Each number is 500 + 25 x the weight over its row's rms, rounded and kept within 0 to 999. Layers, rows and columns count from 0. Numbers have three digits each. The size before them is the row's rms in percent of the matrix's.

# down: layer 4 MLP down (transposed), 2048x512, rms 0.0534, rows 489-588, columns 64-127
# up: layer 4 MLP up, 2048x512, rms 0.132, rows 490-589, columns 64-127
down489 090:524522514455471511516540452477493507482440505533513484513519516482505525501505506521488480471522478476509505506557521506509490532529479497502503490507512501479485486491505546489492482517496491
up490 095:483518481509521437522455536514485517519528475489524477500537457517480496500497516485520481515512534506478545473536502441460465503527485520520509504470492498515484551471476488519538520528515479
down490 102:490459490498536494500488483511482466462491510489513533469519532495514467519495493489503461483512495529519471491511497550510518553525510478520501535459499521480454522524486490528481458471521518
up491 093:475521495521510470525509512544472490491456512505473487501514463508438458502534521518535485545514518491505480496470515494452540493553506524493493475487522462473448488513516511504462475533486493
down491 099:464524501508477511487506536522553497497555468468480520522480526497487516465483518463475491515544490497457538504516537516473489513475522465515491494494485484503490490486492510471505446476539503
up492 108:475507521484502474486507519480529473569488540522482533502527502498530481515503531476485510469473495513494513491455481484473530523497467512521488476519540464483510504503480510469525503531521487
down492 114:536478515513505527493508490523500505505509505489446508495454511506508489500534546512507533506457489511472543485479522502468481462493495522499541524517488497504478482470493493492443471520478530
up493 104:539496492512496533468461466520490508491462480491475476468504500519541516499473505498493502476503496528443510518509513542481480493492504517516478521506506474450559473508468526496521515485518461
down493 108:507453511502576525529508479527454500515513470546479473488501513490494524502527492489509480517442487536514535547493524452450511508533491492484489497428500479527468501497487513472502498469526509
up494 102:506482454500508516516493507515499509493478471518536477508476514514480504531510504475501463481502506517515476484507491551499492486476494493476496510482493504519479480525499523528523489517494511
down494 101:507514496485561477543478502468511519482489543554479524499507508508488543457532523496495512491540490568467457504485525485482516554496511502577502492535531483517532523491458528490504546530516520
up495 100:515506513488514496482465492494584538533524498471534539552470504474514526519538479479539456510490467514469503517523511441485463503515503502469527517503498517513540520463498477519521493490527494
down495 096:452471493500499519480527499490497454467531532521544498508450471505475503485502503498515517524519561467523518473511509468530464561516464485457499470499508497476495505517533513510516544461513552
up496 088:495494542489488551493496499449490528486452499502495479499480558510513474510516474447472519494563451485535468499509500458551484532531498470529480524534460476468506494521480552500505531455543481
down496 082:500489492518536511479484481555544435515539494479511479484529486550477506500511489470531511466519512491511505503532439555515483470534537483474521476503517515524549501455457527510510519534525486
up497 107:480491472475472533479464511518541525486476528495494514523527476480495487496482511497508474572439504456484538562532502452503431453494539495504455490534514476514494532477527539538515501494535499
down497 093:442464497513523489531511516555445441521452461499505523495511504533515502499544527478531518474498533534501522468439487503454477473535449486510491526507524494526529473505508489472505514508499522
up498 096:502519491496479529497500520472548519516492566490562546500520483506535473482489502519488473502487505514483513476462578480477536494489534522466499500509477504486512521488507528486491508458503480
down498 099:512516473486484495494488507512548453518489451475483532476489452536481498526534503488509546531515491496472527487497446509489503508553501474534491498482490486533511480471534539492474515541479523
up499 099:526487483534463552476528478571485458500511519534492480470493529543451476542513536502542509505447516515519477456471502502526483485549499498485503516479494469498495484471457562494460524510491512
down499 101:491536499447490480493487495488542539502471453473490512496497488510501482490496513513497547482477502485525502520512472520475473534467514473508514500533472512509515466470465483470525486518500470
up500 101:490517507487507488506501523530487492478465519493508497542487493489476505494508468501493485539502448476514518511488486499486546478531531483497503502483475457503513516523454537478506510495517490
down500 103:496497482497506478533551521501487500476484509466530494451489537500452521520462469480516471512486480523527497485531518488524494481465495504486491514505526479484500472524463528492487470534440463
up501 098:450477497549527529517531492514509492512487526533501475519494528501515498507499458465486491478542476506456542509534547467536526519536492475498506490495501516493543471514518460479532488524505530
down501 097:506500476448472513511495524534504515476471507507542501515497525539532506548503479515470534508526478461494507513483458486458522509501492512490491508525500546510530504480500492533491452526511472
up502 091:487516541520470493550480479514505495533539512516510536505498508491538499521499529503476497513521492497474538471472498480505475541489528480471545545499468504476530515439513556483451530500534492
down502 092:453501560518481482521510494479516510514476451561501493494488491518522485480538503490451477489457500507553498497469448478502450522432496491475532492504516551520521481479478481505473484450541552
up503 092:498529546502472568519495496471480501524504500466490502552491514547484467428521513488457474502464484484549494512479512482512526487496497494452456489529517505517505510476531513466508450513488509
down503 090:477458491493489480482507471518594454494514536505484503513496496501524534468482507506529497513474488500483537516473514478479535476481509510505495489453488460488479489497467477493524514500504535
up504 108:571535512468525459522521543527525453486483522480511500490504527524509506484483503481507459501484524492537492489476509506508513519485497499528498472490466509484518469518504503487495499508560577
down504 098:495520517524482510530518502532506476523488447494468527457483511534534505494496521499470484502499493501500511511478472526478498467541501485456500582505494528492539461506480449498522472496503468
up505 102:529514501518514506452503519489495447484544477490515544505458528502497484536536457501466507434494550518513505532530512507545499515516476514441502472522482487483483474475532515506545511493523530
down505 108:518489501485511510530502469493474490462512504518480508469487504523539471476503444481438496503520459464518507472473507519492506513508464466548521483499469482479525515512512456484486487497486483
up506 098:453506483494492503500507515485499507494491498503497512478511523498523523513471510459511489533499470474518457505524502505524506482497469538508555493492497511509518461505538484509509512464506490
down506 095:495519483541511487475521472473508460485491475517538514477537532504470532546493491498519475488450514495496484486534500473462543473478495507493465489491512535506485486548476486483497499480489482
up507 101:470468468481529510510498488499509486506511538485519514517534533566519486506504555502470481523505501512501539435532452534488527484456523521493515490497513477458488468515519493508511497517494506
down507 102:503553508525529524518478535496470490521501488486514458485528450513523470542544476510514506452510466501529471472451461492486502464485481517518498555476447500529525507526482495484454526565486552
up508 099:516483529533546477514526535485533510524439519479531497493514538498523544506494479520506506519481507562472490483476513505517514483510493485467508568533529507490485501528492534458498501459516524
down508 099:529512529454514439492447482472539514469495521458490469478486504469499491480493531480429493508528510498497480492473556548405533500521514520468521513523534487486502476502491474497509508516497462
up509 091:495475485481476523471516458479516452471453512505548493471501486535514515536522505536505517462481500499501473461484507504511522504544502502510518484491512497547472502514490504509490528487494519
down509 097:535542491480502524497501510528463555513479555506468559515495497531496510502518512506505530462466489477516509491503506502522509480518529517520465504469475562477458470506495518539515529499510544
up510 095:476502475473502502518498515487523555540489442546507506505548562508463515532465479506466504521497485472530472527499491463506480491535480476477566538502499488514486480477519531514483541504522531
down510 096:513474491477543458510492493510508470466490560486460520481484490542540553479507492516518536501523486531505488462500526493503484482476494497502492505490499520514529458501516499511509479490442511
up511 102:529487556513527502541509582454532453510463505504509462537513535488531559509469518513450477542485478515524485497498512492518493497462520491478510507469524551523507506522468546527547474521503495
down511 101:469454467502499579491507505516491492541541476499493495504498491485504489476496546503467481471465497521497492470476504479496525512496486500516493483519484496489527472476507524515499467496509517
up512 090:518487474458561503482486541524484486504527516527521469504506512486496478497511481518519515557482508542527488498492510459511481533504460499509521487454483467495569514494482506459533516468525481
down512 095:531506535482490504515527483479538533513519499493505522457479523466453492555470491482468494483490505480519524514542503510500536480529508495514503564495477538505484490532523499497467489525550498
up513 098:510476480480480499476555504543486500552484544469498537437519517472507492494486525483486491486484503491503468521464473531492513511485498478541480518502507474478494498534537507516556474468464503
down513 088:448518511481495468481483509519473514489469513494510516497529471493498506529498501490540500518509527508460496508486487534477492469483540465472468493547503489482494525500486478502500506492442493
up514 109:540481479584533502509519476488476517499518494506470477516502514485514505474508554487477464523446451501494449482531502477483522489536476512464535535493524487509512476497525477509473504479514499
down514 099:471470490526523518482507558500516492478468495512508454527507473532457520436560498501476478506499514495455524508514536493500457530513484463490482442474509462505455475478514499524497506510489522
up515 101:453506472497499519478524527545489471491526504523508489490507486493457492499485510502476498492503513528509550528561492505523541502504511508503488454529493501520521519522449520494462494520501517
down515 112:473498515500516478490516474521481501525458467479493520512470510526523496534468492550518534496473470549530487487489488488496534505487496465541501461508495494503512482510498473512533496468515540
up516 104:521537538539484477471506529531497498528500496488473479514497509495472510476489518483500491460504513524494508527523512571456468486449522500487520507527512443486488460526525504497522519479502516
down516 102:421518491491528521523539497439464497505494502487499536551537449481500496473507507504494489523481530509555514509510544516490496518516498501493537526509525526495511496531451505508475499517529487
up517 124:474519490504519483499502508536471545492520508486521504470462541510480492527519518479505428496498447497479467490520534509467506477507450494487523482491467510517471473487521461517530501508486534
down517 124:488502527475545458498487506473479459531502490505525469456553484516476509474489514502520515512456513482517476482497525486472548502505545521489508494491480509455497471516513511487430476497513515
up518 096:531477511503536491490490485501500494518497537462468511500522482494510480500475505502503475495526483526529479504481460551517496522473510559508520541481515469529525484501464453498536505501543555
down518 096:504487504501460460517535522479483516525468525469501470506523521511503508454461535494500517493529515513472491498522518463512505515483528518494483531543480493494512520516510511504521491500496500
up519 103:476493449498497489478547484461485557504454501498504526520498515511480505494501489505524471495497513528450539521490555507511523494493524496455491471496447491543517493523484505506491530491510445
down519 107:464516548486481513497494511501442464474555532484543468473512513509500499507499554499487514509477501470499516449522491486480498535458483459530508551498508486472508502498589486511484494505552516
up520 112:478541549528508513496518491457493478521463533521510505500505502538482479490526482518471488513520523502531484521506535490499523472523503524489546515457518487483495537490505484490521474517499557
down520 112:492491514511451487496547450457490502492502461483514534477514519509523490464481495483469472513515485515506481511497503446487452482491501460522540502548507467484481551496484482462455503494480535
up521 079:455508521515479507497503500466482484505482486520481534487465504508511512527530518472492552505450468505516499531507488526516479514496425497469438509523499509479517473493497522511469506470505525
down521 070:510502449500449502476525516527514463488471472537488524512477479488504471526523489465544503467521489529544477466521461525507513450461531498503497522516509510498503466490488487509488496518518480
up522 101:473525505511519530468535542505497459511504492542532518501529507514491533523518523538498505502473527484524503471500432460512532507522494487540516463497485503506529520520508482493505472475523542
down522 105:490517455497496504460509497497522493463511557525517502503452496494537460525530539515500486516448510511503552461518485489480499505517509453477467507502514462540540478508473501455458489489517509
up523 107:500507502517493569499546532490495526518510498513527488471497484500467495492480481497487503522493473480521488475478492543524558567479473487521514535514507493497556522475437504469481523477457494
down523 092:519498483465491512505555484532502512493495487473509513491537511481503480490483477530480530505518520521503479521475527500494434485529470514499510516494543439501454506470557520483514471481462498
up524 096:487518500517502525539478548498434488505479523548516490475510493510481504543503479501481540519473496507538499518489517499494506519533458500510507509510473474524527503441509499518520519511498463
down524 099:480439535472516546486470477504510465468488515479459514491485533556514454463453496497471496494573519507484509500486474507460482519471521456465522507486480500551518542520495509478477497490548514
up525 101:541486527491491505525472493502494492495479507527501490496463496480509511488513476457425529484497463511489462522451533493496502486477512488510484508472509499463498515518513506524482445515500458
down525 098:504536518490532506493516478459479510475516494541480475528502471513493501505549548504493498479487471496513519493485446537501493497521497507518419423506501498487512525507515488506456468490516453
up526 096:498497498502475486495475519435481521508534510501499469465436497504500470480496524501508481579517503521463489461519529492466509533502490517540501496510531472507514488512512506512492483502470497
down526 102:532477533497537512501495497540452505485486522531481546485495494506483573504476473458490491487494511468539461542486499496490523510515502478490467529509496469532483485504482442528480484469480481
up527 107:469436576485517508472480520491494484522446501483480533474497514513491492490508513538505490480512502534489462555493488505455507507440490459502524488511520479496503483521506471516528491485527504
down527 111:477450526452517518455484518503474489510432478488499512504513461509523509459471497480446489465476500497506446513492500510504466553547493535510520497543484495483535443492445504532473478549575455
up528 093:501546471520467496463516500481458475502496533510518492503527485525497489498500537511481541463499490481494469481525502474516494546550513522505492521518497494483547475520458478506508503501477533
down528 094:514516454506508479505454492487463505492491480471531503525497538476525514462482445512488492489512503493505503560522522521505489516490511503473541540503478558515493494546540559527483489439480482
up529 109:463551514501505512505489486518475519463471513488517529492485518535497498489501534477467531518496508517531487544491489498487488512474565492508515469517508489532508499484507522532502519481531523
down529 104:468489506474511472532491486527511501506473537519528467458515511541506499490527465503507484507525460485511532509496537459524495508479449473465519514481509440543469461506500516525496510527490488
up530 093:490573544475480448495494506497525456525519512521536541475497479470472522542510466462516476481486469527492492507484475480471538491495495506525499462506509516484486488491473496511462529528514518
down530 099:525522535468470522526494511526493487509485508561516516495488484505492501502482481500481539516497500461503511493454499520553460535487496510504498536511498508468470566479480477495541517518492518
up531 105:524527545501492439479479482422506494523526495455510497509493507512515513498502503470491486494468508484511469505497508541482495482503514502483480492457489456484534525453496521509488518499479521
down531 106:509485469519489504528513511515514500500526478521455463517501502477480514502518535492486473495508494512474525547509517492509480502521498514486509506475470529489514488520502487526504457462466500
up532 100:526489459503529489472498477518492447520536504497516468495451481515509495485531475464503462525492506495488497515486538484466532537522542523497515522490497427532525523521492434532516492455504504
down532 099:505513490457492494518530553516523484511525494515501482499501498485482518505508433533493548484498512449502460512526551506509494477509433465502474523507538523502459469487500494493487502527516502
up533 104:470510470497514505525518445462527488475458498483482477521484557515508533464494489534487539495527488531510479501480477484499475487498500514459500529520513479486487480513505508528506542540501492
down533 108:432460482501512517492549500487562508501502508525476470448543476455472528539483487466500471483523483528530503491506529512526516508498481507482527522547481519483498499521474512491488458486527521
up534 112:512540490519536487496500546459549444540504512464530472536488448445491447476538509475472486525492462493550534532500508519488533498496512493528481494484487524506500531534472512490545504522513537
down534 112:496471538470509551438456501515534474500487477509525500454487464468539470508522493506500546490492517503529521514478472493482450497482500500497468489481518515495495503518475503550524505454451510
up535 091:466535456500514485528493464513515489505526488518482475497551469490506536525460490534488486484538520491467513477486476493473499490495511552492536521443492495492524445506510472508496477524506499
down535 098:506495513513509493484540522468500537474483501503555494515474498495479467499513487470454499577468532470525547524521510496525481536498525434491459480499546530469464535481529440473495499458494470
up536 091:523549490495517529488516531518433486541505541475511526483483531535536510483499503481500475491518489480512522507493513459491458484519471498500507465496449523513477516538463550482485531494514510
down536 088:492461523504535476525456532482490469517495496489510528515520481472512523487475487505479530493487543531461490452489512526499521482491538462465474463462478508470491514495468501516494540494499474
up537 095:444484445477466497517517527489471461508527485527488485463495500481516426506513514486503505495519518519509515504542519490478487503521474496484470528492532490487509487503500521518477486508502501
down537 095:516487484506520485595450518501509489542488456514538500499533510496496491496507493497526505526474519491516495504506533494505494482530505473487496497492508506472454507481486497525484458480492441
up538 101:528508527493510471510436479483462523527469498513537491485521521489510527498505470445479542483467484497517491516536523513492513531476512518493495471515461542487536431482562535492474510496553549
down538 099:478508474468480518458510474527460503528543469467514497545498507475484505488514517514527513514539483515531526469501501472474527510512504540479523535518515471521503505495497481507554526496501446
up539 098:477481499469526488461490510459523489484515498545535554506490492480511495473506510471491491511517509501473516507520495490500521482514485525476482513465505504494507493543433515493490540413514515
down539 099:462491495487469471495502469480506459539513468464465520534493496547500557484472504534532458473476483533497520489499511514542511466527521519497492485482499548538508463433500497494533497520500524
up540 113:526554483472496475478517529508499535498489517487464496458505500517512486534493512497517524494478507532468496518446532512540484532488529502466491469550463474529506523471516521531493511536516511
down540 112:494491514535516522503510513471490495543502487490494493471487479468512500464473506472484544495489455493542454505493515512564504480494499502519506476521498538530509502496481509445508508505524527
up541 100:505524518498461498557515483492490493474503497520472478495495495511542498480522516461494494499488538506468514525489508465522515503495488511501482461527543494538535472481469493505491479506529519
down541 092:500516486482491508480526555476508496504447485472541531489488540553502508505465517542494491498494450494520511505518469545481499476481499463508488497488521505463507455487507541453561504482466470
up542 093:511506481480474527526439483466477504473476521558475484477498467477489497483465486507511494462461480485502468480498441480518456519571489503511489494521528519512503484502485517518528471480489499
down542 093:473481508504540521502465502507582473530503502462483496515418504500482515504482519502485495488565483512527501543515463469493506459506546549493465554480517526523524502520547505509549531501489465
up543 100:524502475537495508497523475491523506510539507534528443536476493490460506497469484452453495506498484517479479505500526519493543459497509522515501466487490476530526499476490523499545456516513550
down543 098:522449450476507499489483512495484521472514481469510504474456489495524527533497503505479520513515457506501465456499498512503510466484510511473529494510497507535495497531545467470504521541467474
up544 098:499530565498528529505502523520455497506475515528489506496465448518480468537501524496481494476484512508520491461437435484454539511523460488485468491494540474516545488492491533489495513499491507
down544 106:547490478501514494473533502520466517505518507509532535480491446452504498482499465480507501501459496524502499434488484490513539516528472516529474529496491460454503516524508512513460510485482532
up545 096:464477490452488546499491517489495539510487552500563537534489489484479451493489526511558522512500530513474505498520503467478504563496465497496515501465442480532487493488542467469510476472486466
down545 099:544511485507471510510517462507511494505488478472490520492491488534507558476502469487481511442490511495535537487491485532534515549505454476504520530485547467521499494469535522479535492508538509
up546 110:487531491548485505490541472456484528514489528536476505513494474499518483514542522547471504487503490498489524460520459500471488501529482533514490501519549472494511516453506541453514516464505509
down546 109:469492492492473553449525489462506502516463508451528513503512495512488564495478561517542460464481485485533519536505507508483454460460502519514474453486483455527470468480482490506532501503409517
up547 102:464490514475510479460514525475491472493490459504524505516549495501532511490492509508464483532523468467528511525487514550482508509517463503491510462519485525504500525546509485504510497479511480
down547 094:516480483481467501478461526501488481488500515506534482477462563480461491502507503490464481490477499487527497469524455483508481541540485498508493506489515484490514478494538515501515498514499481
up548 109:521493501509485492464514496489492461496518514525505448505491509498439486510504484513503509498502453519511476515480489500528532524484493468469496548472492564493485517474559473505529474526483519
down548 105:511532475518518484482520524506444500470487484515488533473470466537478525521483544539474472527554548480507544527469473507510496479524505503529516512526520488483481485511507511460471507459442506
up549 098:494485503512514539487504492460506475505478436449495475529514489461501463509492507522519489516504503545487484520463472459475472463501504503552507486526528511503530532523504514497493506515533515
down549 101:479463526508474524480509529479556512540527530504529470490464540505509483480517505553543456474481475479499524495479474472544502487473519488517458490555515502495490526555470471495520481494446496
up550 119:494484469522528505522531504452491473496485518520462498488516522495470461509506537482474472488489541451528476488523449523448513511508530481459504495507498509514490474522531539452507472494526503
down550 137:530509447544506512481518503493476492527476486555454524449467480487494527488500477518484499512472520539491529476521470517505469477543496528473497511543540489472451515495467505490480496507491490
up551 106:548436512451548481468510478523533519500464455499505531494510453490505462476468481517464482502466496495478512535494468483518502485501484461479453493511516487491461499523484492500475549531494454
down551 107:490515492452514491497501529464567478503523487523490508514502477521478487499510499505462513489449479441493487455528481479529551491553503475481493528561501531481472466504533519514504496520467490
up552 083:504538496502500492514529502489511522452521493480547522436542501513491539494478544492520446537512504455453515467483502517501520486474478518519510533484548521472491491524520503470500514491514516
down552 081:488497533500513535480471542505467476502546541519468509476544502515476534455514469497514468494475515505494488508522459482474481522475550546485466486487497495502501487535486515502503498553500509
up553 097:509495499491486520493486493433516469511497476517473489481517477536460500527526510519505459524462524505471517474534501521469525492486478478544523476504485519473508514496526508485577472503461499
down553 096:479543484471524507536496469487507485467505489488540464498513527486540541542509486524487471523478496467538470467492483511513471549465500521462485519517507487478483500521501540506469546475540481
up554 106:494548517495480491502485500529555464529507495476469482518494482513471471535536492510485450480520524485475486543503503488440534481510508534520512528514505518545494505493489519485479554504515477
down554 110:504500477506480502539499482480520552547497478446507517483489507484556512544466509526493561473562525464488474538511495465495502496528514501527501498532510519489493481467489530475494483484552523
up555 119:498529573502491496486522502494491483473508493558490508481502512513503497496453475478456498510534484454437520515513501481461535479525467470534526504498476500446489476492514514469506473467495498
down555 102:484500505501463517514485505501512486515517471477536515496503500510541487468497483496489491508490495508541507504505474492514495525479501471449490538490496499527486522484478503486514533494523514
up556 101:496512514489537477517495520437454520486504495543462463536531532504452504476525501536518487492519510537502534501461498524518490500503477531506501506487478503496540546483484520512474499508486500
down556 105:483503475514511530525487499482451526543498514528465495517487489495526476473481509567475570506493521459485474506477511458543540516494459493533505494431498530493486529495487524492487525526477502
up557 100:518469509488490507496519491488511505529477505481509499464499523490468491505465526459479510482520484471551499503511525486518500534490504506477459522481473478480493534490524501495495459509557502
down557 098:504513457500485440503505483502497497503516472499502472484504515504484479479514502518485502516471468512556471473472477529488523497493467507517527457483461495504514463491472521490486535480540527
up558 095:496471535562552476489495509519542537544482536488465511506481515525508456500480469510485531502510485489467477473460502490518504461532516528489488483501505498486506511484456523446474525506504505
down558 099:530539473514471522509514505479526493488517492489484519490517492482496502503505487485590507497507564451538503502504550522511486491510472497473508504521522480449541487553487563513476496505533491
up559 104:469503494489495493502488459511509517489493505561544470491506551499482485496535459529501465530501501505496473522484503481497502484468485504507470484518488536465504501474526503442532497492470537
down559 103:473485484475482506478468471495518477497533498536464494531507548498525480512535508485515551490475515473485516526480477515465530506533517532530506484518502485478504471483512543509529546535550523
up560 099:481506482456492518464501549527478483504464469527476503488484477531468483445481526511541485476526510515495487482454476483528557461489531517501514494475493495511504549500494571507509508475522513
down560 104:515486466516489476469491480488493505469533528490509510476486514508527507513524477511508490552507475480522527484536519510495486514493469509492482545533454478514491453530503417468478522511510435
up561 092:488487467528519480502466495518527467486465459445506534498481533460485498481480532528443517506543497546517501538508502495454491493487472502503508500464492505500530496488507487531507518458468497
down561 096:535502545511502460473545491482491512465513558525517466478504534484453524446527490507497515476492487477503516505524500500495537503525537526516471540500534528483430476529535537497495468489510483
up562 109:507481510503496494529509516489535501482504530526516475518472459525474511477486541507464488510509527523489518495556472512452489477529480445511522455470478523480504503520486494485484541533505493
down562 099:473528505482477474511502525491471528508475483498524496467495491531520501528470487518523500500560535508492479486466487496480483489477504516486500518502501515506518502499553437485531484457568516
up563 095:540507523535497490465460479502481494496498516546434540487490469477553544449521494496507470496479538471492476489508491536501521433470471449518493490501496498452534475473488522492495501494524473
down563 096:511510522517482471500483507520512490498481478490558479497508491500450481517512498543467465504517475467478516463492505475529486517488556478527520524497500505497525488545505541487509525515513520
up564 105:486520490503520536506509494466472511478496474468536479486511540534498512480556493511467459540470530523469516527476552507530490480502477504503495510502487502494516525492494531490519505529515480
down564 104:490510515510547507524499486469493499449477525485476516538515512465508470517488494525557498487452541458486465513478509510510490505521513514502501484517495513465497530463498524545461518518530523
up565 104:511462423506452532488500520536494484513520508520469505543527451490494461496508480475537529521533491552502468491480486505512462528507474499483477527513485537468541499506519517502544540505488509
down565 089:511507491503507484514466491543496487537456476521513518462486492463479460478548449527494513497465482499477486499493504491506432500491448489491487514511490503512452527481516542452491501459538487
up566 099:465457471440496452523508494495491503460525504483465503490495450493488519505498486471481457515511475502439518578501490522516519532489521493505497506467490487481478501491575482541513486517512485
down566 105:514494503522506530504476524480490544503499506507555518503493531499485510458516545492493494498484486469493530490487530498473522490500473503529498481530528504530510518494461528490495488493517523
up567 093:485481501510514511485542508501534485486522513525496476473458493506467473525452515531520469474511499523534553477462506504490501496501472558506521472522533503499496472477527483454526532499481519
down567 098:518515499504500470525485453490464491503492466460449476495509488424490513463517505455461494537464459534493437489494496524489471519517508483476527479506556534529468480537478471513544493474460485
up568 106:482527503515504498502461469490508511491514556492508514486504468514512463500496505506493495466481475514524493497539508490493537542520457500497508541522494502508525482493478551498521518507495458
down568 107:468515464445457482459546500519498514451508498503491497543508457468515479474490493442510481496492482463552530511537526473492466511504503514490532523522487488502546478517508537520491514502502470
up569 094:495471454524519472490474510512532504490465527505489505519509526482533532473491452504485471494501468487446509509564479480520531485508491521489539505499536536500447516520501506465483557455533475
down569 098:555522534509485492491513477474541536493467461490513490510547537471505501472479490490535519515549511485465479527539548488500480497513496474541470473505471513507498471487553490486495512498469526
up570 102:522485541476511508475487507558494522491534521508512495539468511456520497517545487477496540496529502534500420478487526498482492542460495459489495506477512496488483498485515507489507517526522485
down570 109:528491518454522497498509506504470494468526476509494506468516503489483502514497455470471494500523505505514502510484492481514518524520501518506528490494506497492531478504533506480489512478502476
up571 109:486495459517471504505515535510484495514501486519471439504513484507519444457468470477507512512427484494479475547502493522495495491421509513499491517516478505475493510497526503477520522505500533
down571 093:553532496531506477548477510491490510509458515490456489512517488498486523508507487490554542505485463452507499481453462496466501489492444473470520507524492493473516490476540539424504530467500522
up572 094:507547485509496511542510487493523515504463547526485482476498501519492502506512485463455489454531486550519481509492543466508504466501498466531475487473502503503539496473479507464542480459541506
down572 106:515481495461509513493504463502520524484501494477492522530503487481451494494506503504512534546501484425493532500483460474469503511544505495477522543475480481478467533509505486532492525498454487
up573 104:477506504517523489446495502521553510539492460527508520490524488490499513519487475486503507512452469513477530526482492509478539471497477478470486478478507509493491456547521462495504500525516467
down573 101:520500520525504468532437476528484470540520482528475472491484477514502505540456456481505495534499544535493498507485489470492500513502490541508476510468494523524443536498578463534468487517486450
up574 112:545546466486491474474517516526489494513497480426488496488495500513508511490521491531505523483531484473515513481488532529485544454549506490507502494481443467504528524515498508485520494468527533
down574 108:511499526484481502515512495470477487514494523520467513583531474531486487545490520468488429522516492505505543515544472509532482518492478519464497484528510505458505493446463567501491473508488455
up575 095:502507547455475563551469501499449470528474454472485500490507504508491483510497521506491534517493515490529500499498507522476532535489507474507568508470512480491505517501508485493514537498482508
down575 103:509492491479498494495503445504500503448526542482462493453514438490507452509512545473488494479512504510496508484465476493521479503532526483503454522512495504441527500525497526464554486531502482
up576 100:495521522498522457530453506517492429521482510502507485516485527474510508501496521467485461500492504489504514495441441524516526487470477500490448477503536528521477494489479518525532551514519520
down576 110:465523490472504502516491516537459476482452467476564476516493528486509485503459502519517483476479522496526491508497548505540533445476506444500499475520490488504524494490469486523477476518496528
up577 096:506522453509495535528467508490499498506537490490485485515533536489537529510497496531468452506469512492510479507482504494464490511530469510531529516522517504489503480504493488509450463520496499
down577 096:538486467551478530524479497473488528548486459496492501514495507448500460501507454486438484484507470480478509491493492473433461495499491475479462491477511490506472493514490546481485519479546504
up578 098:503493510458505532515464479479504487531501506500500488498489490488520490489498491509454493520514487502523480512506490534478583492508499542467509502508518519542466456485499476489526492498481510
down578 101:505517499512526453484503463509466516527510527549533488497494531561495487461469515532445508507566512544489543514495488492515532522474473491541514483478505480506453482470491491475484526494517485
up579 099:520542509500491492548488512508489561499510511500481476512446460479524471487516490532502455478504504543494486504508506495537498501476529512493511511517495502464541518471487529511504463532492520
down579 107:464503510465542494507483503515515545468485494512504501531487487541542512523492479485526464519512495488464557507485521518557481462506558506468515473484503506489486502478467523524508496489470499
up580 090:522500467480519531490498509456501509487449474544521527479508487465485485514478534513440484510571502529476507505489519455484501572506479494491479520532481500489533510511474496515477520509530494
down580 092:504492504547523492468554485502516446496495484485534485474503517502530486524511487498517474480470491503483516489542499515516524523522497519553493461470500459500520509484529519501525537476493516
up581 089:527510490493500480502533488500482515501506475475514518489487494537489524496485525505514550461535508505500475470509508452447456444521463454473468515491481493511488451528527484514444530476498507
down581 090:462472492497516501535494505456524508508513498571517468489506506499521498511484475496491481512522522465491459517510535514513517511499545483540515494519498520476508500445483565503519476515547492
up582 093:531489524503478491519511538558518478541465472513512499523510485515531471549477479441506514478503460495484488501481517530514525498502545507516500482478491492527531470520488522501523510486462550
down582 097:498531529517531502495482472460481509511525481514514499507506536468468482505504521508457502509487492492480481512518486510507496518482462512459501495549497524488415497530514539478514466506534483
up583 100:487544455532495513545492487500538528497500544484539561489495448533506486493510488505485492500524531462524482479546466515479494485518482511509511509531521497501519431502490529465476484526506472
down583 102:533482512456541475543472535538547462496536509491499525507490473503435507486518502520458467522530527461500537518515478471488485534464532515475442477494493462497463511496483494504504504500501535
up584 099:500527520439514510511473458489520496510532504503514510501512468508484500521495497488513453543518492524494491479520471511510506502493483514498525520538493499498478502464487501462541443499506486
down584 095:466506507451477498494487501475520482455498504481495488519452493527488534523482493481475486470489454463501545473518502524512488540491472500506522536489500558524488453536482502521538521473491479
up585 100:521512483500530519476519513472498480506500536442472499485486437472516579543514505532438484464497492505472514518513498489499468524506503504499508471563503498484480507469490525489532528490509499
down585 093:496466532482523473500523504442513492536510516502478564502494505482512487533483491526490510498527532531456541506490543517497470483496486522494511490482515550475497526449512518499511505503499538
up586 114:471516463526494523508487525520474506496484500452480481460511511474480474474561540511518514538571528488475465506462510484524498513517508526465471519500519522477544544467518521492536499479500520
down586 110:522501488553508535483505481497501513459460503485512471552489497489472498505518505494562514485524520531491493498544519529495484535495470508506474469482496509513562493460524489491504511530517516
up587 092:487513506464558505525449503492501507480437542490505498551499465511488488441514501474502508491513466485514488498495446489504472513502447511508548517523467546545464481465512542509517490443530500
down587 104:483466482569487467483520504510454502492486507484533528527472484503501515508516492487482490471515528527492476527523473540508539515510493469480519494479511484480512489520512495482522519521522518
up588 101:495527514480502499501513499483497487519530514440463475506483500527497548524479480491446482494481537479513484470519499499505516477458498499504487516480553492467490473495505561507496509516562506
down588 101:480552528505485481514535510489478481501471523489503507512486521490553491502487525538535509523511548467544493498501515495455509499492511524487480517550528483473513546537484499493487464499496545
up589 090:434500455504514477492491517503555518488504518515558478458518520497519513507507463513538512503563508519539453542470513509494475474484463525491503460481479530518532526494452528436470519491499517